Each number is 500 + 40 x the weight over its row's rms, rounded and kept within 0 to 999. Layers, rows and columns count from 0. Numbers have three digits each. The size before them is the row's rms in percent of the matrix's.

# layer 7 attention value, 384x384, rms 0.104, rows 300-383, columns 320-383
085:502550513462570553467512507464524473493561508521480477488568463533455504509521527568521425475566474515583496489471508610594498483473518530518531562522495509550501513562556509440543530523449493
082:506537413487531457541514602462541528501520502526449534506502565424537539484577479530510484466471555440560542588508511530513451455454593531578474493503469535498532535523511497448463452461473485
097:487459516505521505553482464503487540502539541466541484494543525467477555560462530487432523492487506521550560442509509558474475487485444530424536545451490506530571546472512543463518512513529487
079:556491595506605486462501505471529496394472580483459510467550457496583502560504569499484450539505476536533442517502458468443445509489484505516475472514517511455469399554484476505491484522463558
081:548456414525482563488453488553530482533530410506459484486500538488505508492475486531478467506500471509462536489466548545535506541537527550519450571461486514497536479445511476464453551552533526
082:512504444557499477508496574462551433465462537491505531447477487615496492438464469534425482485488422429487507432449516517504525496535485549482510467447528438535460469557511461597508537571502500
084:499530476510479537471547489521482470460413511479552471504511477516493458513462562627500487446491437491523522460531507519413502475527537559474509518542536599521482491487496527527423466538551524
089:451470505533458427517585553557442601541477541493497463478569505492496516575465453469449512439476432431497532444510531509470450510446444470460573452498580565500556515480491505562557561505485466
085:464556417505534507503437566440502477484557494524465523520446556490404467406549456492430519522496538475474501478545485479510497430567562475504490478502512550519513437503546536536422555497453387
088:502507456483598483431517559495588431507533499498536557514514498526493500507553459486493464457502554524508453577483526487482536489493471456496464521525500443529532499435517520469474537525508535
085:477482494476495526549396500530468512497458402495527556497520467543479504436481462497496460420494458511536541499499541579522546489465511438511571570493510474539549453527572468480472538508497582
092:523461516493512499443481531467487425528562448498455539511530512482464506536562533504543449498462559476525508564447525502486568474510539495497393500530567456562550450513525514519484547513519549
081:499436463445455461480501528440509437532526497488491458542532503549453533474512492471509403534534511476437527477491487495538525504486580546479444471505478506538506509525527449501512489425576378
089:522553478463465518464476523500462471476573485430545513495538505489495384449502474506542441449533513541480503522477518448436445497551536503487467531520504369498466542455578447494459522446489538
085:490522529494515474488526427491453472518536516456465527448494410500544466468504505504484501469539468532497505495495476588498532445496427546458469504521595468549478491538442548488533402505538510
083:497475485534466566505544493490440475567503489489444500474523534533542511492513478497497533520499480484496527434525517483520484530535521597460541463521485542477546575517589386497511418471517496
082:470552368528507482403472572538588548397527510494455476491474482399512541470439452501563463494479452538576487503466497528447525505578462526497539462455489473548518489537539506554525501499497554
095:463475480520564517470502562505581552476494437479431553505501483467402488473550520472472476499544529536470485497498534438461569520540475469477509521546451441498499469512476468496478493480542492
085:497542517512515523462533478520470487489491487554513427497581511476517587540551426542454537523468497490511508516494483409505468474549437484543503409523531453459536499462405413448543509561572564
093:543492496428569557505465482563515573488439446542576526546441537469511514487558494542546486504461482519533453519507477548498597485524497485462487541430463462508442441521464497494444468524511471
082:481504521421522522511522577506504512517480493517584494493462484454538499446571506504551529465552515547453527584456450521551571465561501572525529511513597479467494508527494550451520511474448522
081:525431489526483507534528556548503471520556491535500525469510496500477492428539473540476496502437563509536463544538533471561457460468505541476454606494469505489426502525495551470484488457510480
090:514463460536483475513556493501436440478427409523469493586439464433464528449507498529452522520518529534541477522457502458510459444519474479496554543496556517476556547515486514509475517473464456
086:511418479552468483502459460527530523498449478512442498464535497490509495539483562511441554508517528512481459459501496515541484491480497543530544487479479429498517527477499480532519511494480465
084:519523540549456482532489479418476499513507493482495432453429399474532440485507487461462576515475499507468437531494524500496521550463526490488508486539493583480437524433513525550525515551432486
079:502527493540508500494490579550515463556526451564460507505557508503484475432476457473509514503514462488502490477551393506521443498473521498484409487563524496535516536530460552493437540514475509
083:490486477437475411450504653472432497473510497513474517479527495478481486565484484515550484476495527456491455488514573469518433493503445565483457481550478551500479531489466496526463496449499501
083:531502474520539530520532443476535518513631578488510554578561542547513480493418466527487413478510496485527535494540487518503501608527470505463575502511501495523502480456556525479451591516444507
088:491550494543504554453480478491530508458432423582437508482497475561562437557537476559566520526569497569568454446543518445519503452512528549479414464593458522584529505533537427460503504461425488
090:507475442471504498474487539452509412452469474485517593500521492541533466475585453430528451501495507495484486505541436455507484483524500522489479512487485564468549434487462435483513577429504444
081:533489536523462544535521472450440504429537537516603556488526542471562547447531507533505493527533506469550464633537548496509483544475508436514487472502548443555540481498499499491518506504551485
084:419484493478529441490582507528479525477470487476556490461562508523487444434465494576533512466530464501527452446536494467472457485543452572522478501475479472497475470519418537496438507523461540
086:526509460439588480520528546666565411500454476487465565515504515496492552512550431499522495502482475471453497522512457517474551495598501497476445549491494452466570487502481521472452455477493467
091:566510448477458496498543454459513476488592544524501508516481447550465494540476476513429484499447428464528491461499447511497516506447502496502501387515545509537575521518541523461492543450495468
076:502431533483538500486500507508506518469576432463542542462562510486473559569518522516494541457539567476536455513502467511492453528461473425539488553516524539481527521597499479456509523532502444
086:500544500521417560528571501559481441474514403424500523517471590498504504509515465445500530448453511594415446507447469492512536453526537555569466520542543485485505506499505545520515469509538525
091:493458502485490547569463564483486557469540527513540433555517519555477499477463456491478534489496461520522468507563577516493540522502486494475514480469537506522471516520439480609519582601497545
079:508498514500502442507497409447439500472498465447478476470509498475475523482526525542449538537569526501489462510455506429544486547507546469433497422478522514505550513443515517481408586511477512
085:534519427501498485482535559436488511476536460456471477526514544531514507544530438513440477453525502513475500485521476451461468524572497516559552478510507478556490506497544496487538522484519513
085:508459460607516467502534517456431450487482494529543419593504578480545445504484505534582519538527569585509512438573498494563536520531470487494573488496479555427476500409485518493554452531504537
084:486547482481503527442479489591519490499549513473490498487496476488520480491504496512466480493488485554490453526442561455508540490434509478547495440473554505482533503454456561464475508438505457
086:510514589430518558516491546496510540462466470518550585565510467521516432524495532599523514491489445466504452470512514444473503449411417546539503428453537537499535542516560488500548496509564509
083:421564540525490528496454527435516477501474483487475488561485484432568549534468529478475515493482529483515473537490507534529503527520425488500485530440480505498563457568485433535422481562518491
090:501500518536393480506480462468463550603486534532479419530543491441520559498463474492451528498543461531472446472471452489477497493488529508494561483546489535483566510444580522444495507488479486
087:453499512491555522494542526564498514495528555492510558503490554559485450608544550557439550558525510465580457523501455519494494414514436492431477587513469488515494533492477430521550532501393427
082:498498499557535464491536547524488496466474500523539520470495480442442536576416597476508493496407493488556483483477461519531487492504501502489501505526601569556495464447562515426507508469556555
090:445522557504545509504466562462502483537469536520496469512578494476468512504552521512492574546459583494552497468484511526491488454506531509475452502432470559471430502533349465507467438539567473
083:435531458470436509458485571513462445476533496526466505459564478481503461412518528536550470617471525394545523494492546504498495567469519511514553434505472475589499442504470523465484516524514483
089:530506438474444493515477464523557574484506489455515480495448507513484494510533519476524449459519512437531579470503537517567497523489469483524484443525466439461435497479531543513486576522469517
079:474537543548447480592601462508525477487517506522481419451479461507467511474460524448461488490444496458536532500554474512497449584458519455507546478471480534461500499478594448495528546487514539
091:497545489360498496475481494495471569524543525547536500460509510481523482494498477519485485548510491543536522484463463511564471592482513512460497531480487474479440469521564621580545463464556593
086:467480538501532514542506499547466519517455420466555522587451503514504525514494444465452547464397523512472465519440462478469479525428508503473517525546547487529473510519453511563518533474488471
078:518415508514454470501482480580603519490567494551574468469525490502460521463447543502576456531496439449516470543533568537462471435524551519486546455471499488484541506540452455439493548484477487
082:531448479434401451479489563455530464478495466541451447599483498502515459551481412521501504500463443469544562514451417447465499477468608514536496514496546558452524482503459433562472471510450541
087:516519528507520529579561497524523527436474477424475486470504496530519473538576544514423511583588480445435463505524410461497537518504478519435544506493536477474503511624462483531506519566476498
083:489453557594505431482531508600505527555488524444506491502539497493487483508480484575502481484505497353518517450516473576492486434519524428535505469399440496499462555484539519498472545498492554
091:558474486484445487484563437485559538475511531480539501475516516526541531526500477442443465466460430530481555457540492510486536473406478509496488507542529530518435549494516477509530482435504527
087:518506459481481447525488593509566467520539535440501466553494542503530480427494457449526476449475405484550565499508520482491469472499490492468493483502522580478553443583507507505432567459514486
086:482467562483473457477482429498480577535556431522455508487471499449468543544535486506516550483501551442505527548465498553511553518553583527478482435516477544491520441544441512429451511479465475
079:530465481500483520522554474519539564507563499543546444465488491493550462509525473484474519538492443507530511488549461480535478466522504528525472490489528487486470457516474487491515512560423475
087:610539477495515437521488499528658572533450441501503542498496496496540529524508509467501492433458533503533465566514491531472553513543550475472516520479516493441570446479491543493525511505455529
091:528495557513518558453491424537474499543449487445538457425505501545546530546482497517454465493436531521464533438477571484543548534459465522489570497529553498471508477522574471451511536533519522
083:458506495517485492463516465477524432415453472470546450496542441446515475478551443450514461477478550539508432502521516501552520455489456496481529480504468433512561507603450523570476574513489517
078:533540494507490504477579478517500498494551556514458483551512428439571504510455466536523436528517509501429552469568440511490402543510470526492529489446475533516472520405416509559489589536398483
083:495578452458491509511495446479505514453588528494526472476519520493545518466492444487534514605482477478500491478545620449513511437486460491435550557514493455467521498513519505549530543488542543
098:463539531481582480548542525516519502461463442475494523484485502404420488523503575482512534562556585438509467520516473501450429405574518496514530502520440452499471459456425530504494448489461469
083:425519469449518488479487466512499579538469521488533527562542488481498517576396516480451501565468527472508476514452495476490445537470451499559481495457533476502472522499502402407537489521575597
083:529489487562435474468545483558511492467510414506566529508468502558492505455426458526494521440520484534470500430600491413463540492502476507468447466474479506516551506454570424570570498450462490
089:420545520509540495557578456523548605560466550512508552544501499453483515505499557494431545529504563556532570497387530540543532475586538551544475488475432485504506523468402487497534512531498534
079:520499549552457521568504552457487560476462473438474471491580510549490482512449497518467464526479487550542493442429477588497466528526462512411503540486481582521479510568476505493575461497531521
083:439503537512501470498517515534450453503437463523524484482544487554529533547466513458485524476469525481507483463475465550483457500489474535450491500477501575382448515562514566507492498534517546
087:467500558523488509446495490514528493517426495495489502499581600508532508576513514498514477447512565508505560479433547499484479510486603510514502478408540557467454503583517543492492472487466540
081:499587500523543503480538431455526467541424531445487479461471499463449465439407479467530416522525487507451481493500553493600514534545554525516495522534504476466486609492484550478577433536517464
089:474506535535517449518578488470577526540497538486444519484440497555503502489458447508482570543553424542474470504522511494501445512458457565506517472527499493438528493503504442466464494492526513
081:559502429576527491460502524419471595448494544507504518558497604472511519534530470502504439463550534557549494502452519480471457484546497440492531455473484485512471471516498539516495534509522516
094:500439530491407508498479488544426504523463567493555481481529554557567589579459471478454511509433465525498594502426444603551504487476521545497532504487526514470592469460460493485513467561500480
083:564477468550527516494569480472515405554503510483516538533514548485506516439493542357417514466458469527576437524465505534470521523551507504463484566488571506409479523518498502450465527456455453
083:559472469528491518502440529427582462441619485517509471551484468518497507463544466564517464467453496507568495464491485538384533500484501528469507506517489502456527453465537533446542531451494470
083:461419403489467495464478553486509476515537465457571544498483504527523532499484469498457498549520503422488484529513485456500526553533477490441455467529485530484448472535393604483550529485445538
087:531470448509542531536496491492505505529520474489510524454460504593557460459467458410576541448521520539534501432518467526542471527435527499562457542517461548519553523509515509474530532497584517
092:521585545502454498527496452496415436464490549462522547525439465523518493478538503461504510491449485560520497473446515554499461522479503483504483560541508466392524451458582544417531526455497536
090:496520486533550513551474424503412513599440495507433513475478544461475522518452456475453446562502517528444545523490482547543516502486516525483535492503479547569517573561482485483468574549479492
086:428471565453494508462437418505471479499503496515493442542546499432483528452487597466526483526493528461501488533526598535561571493483508559504481542576457489529439518560525456478520513475530507
085:518470502468450501508522524457537513464489466549493501497486529495506477439530487526486520512474424443457485469491541531563524540433580500520502429522513478500498514454496553573571448486516541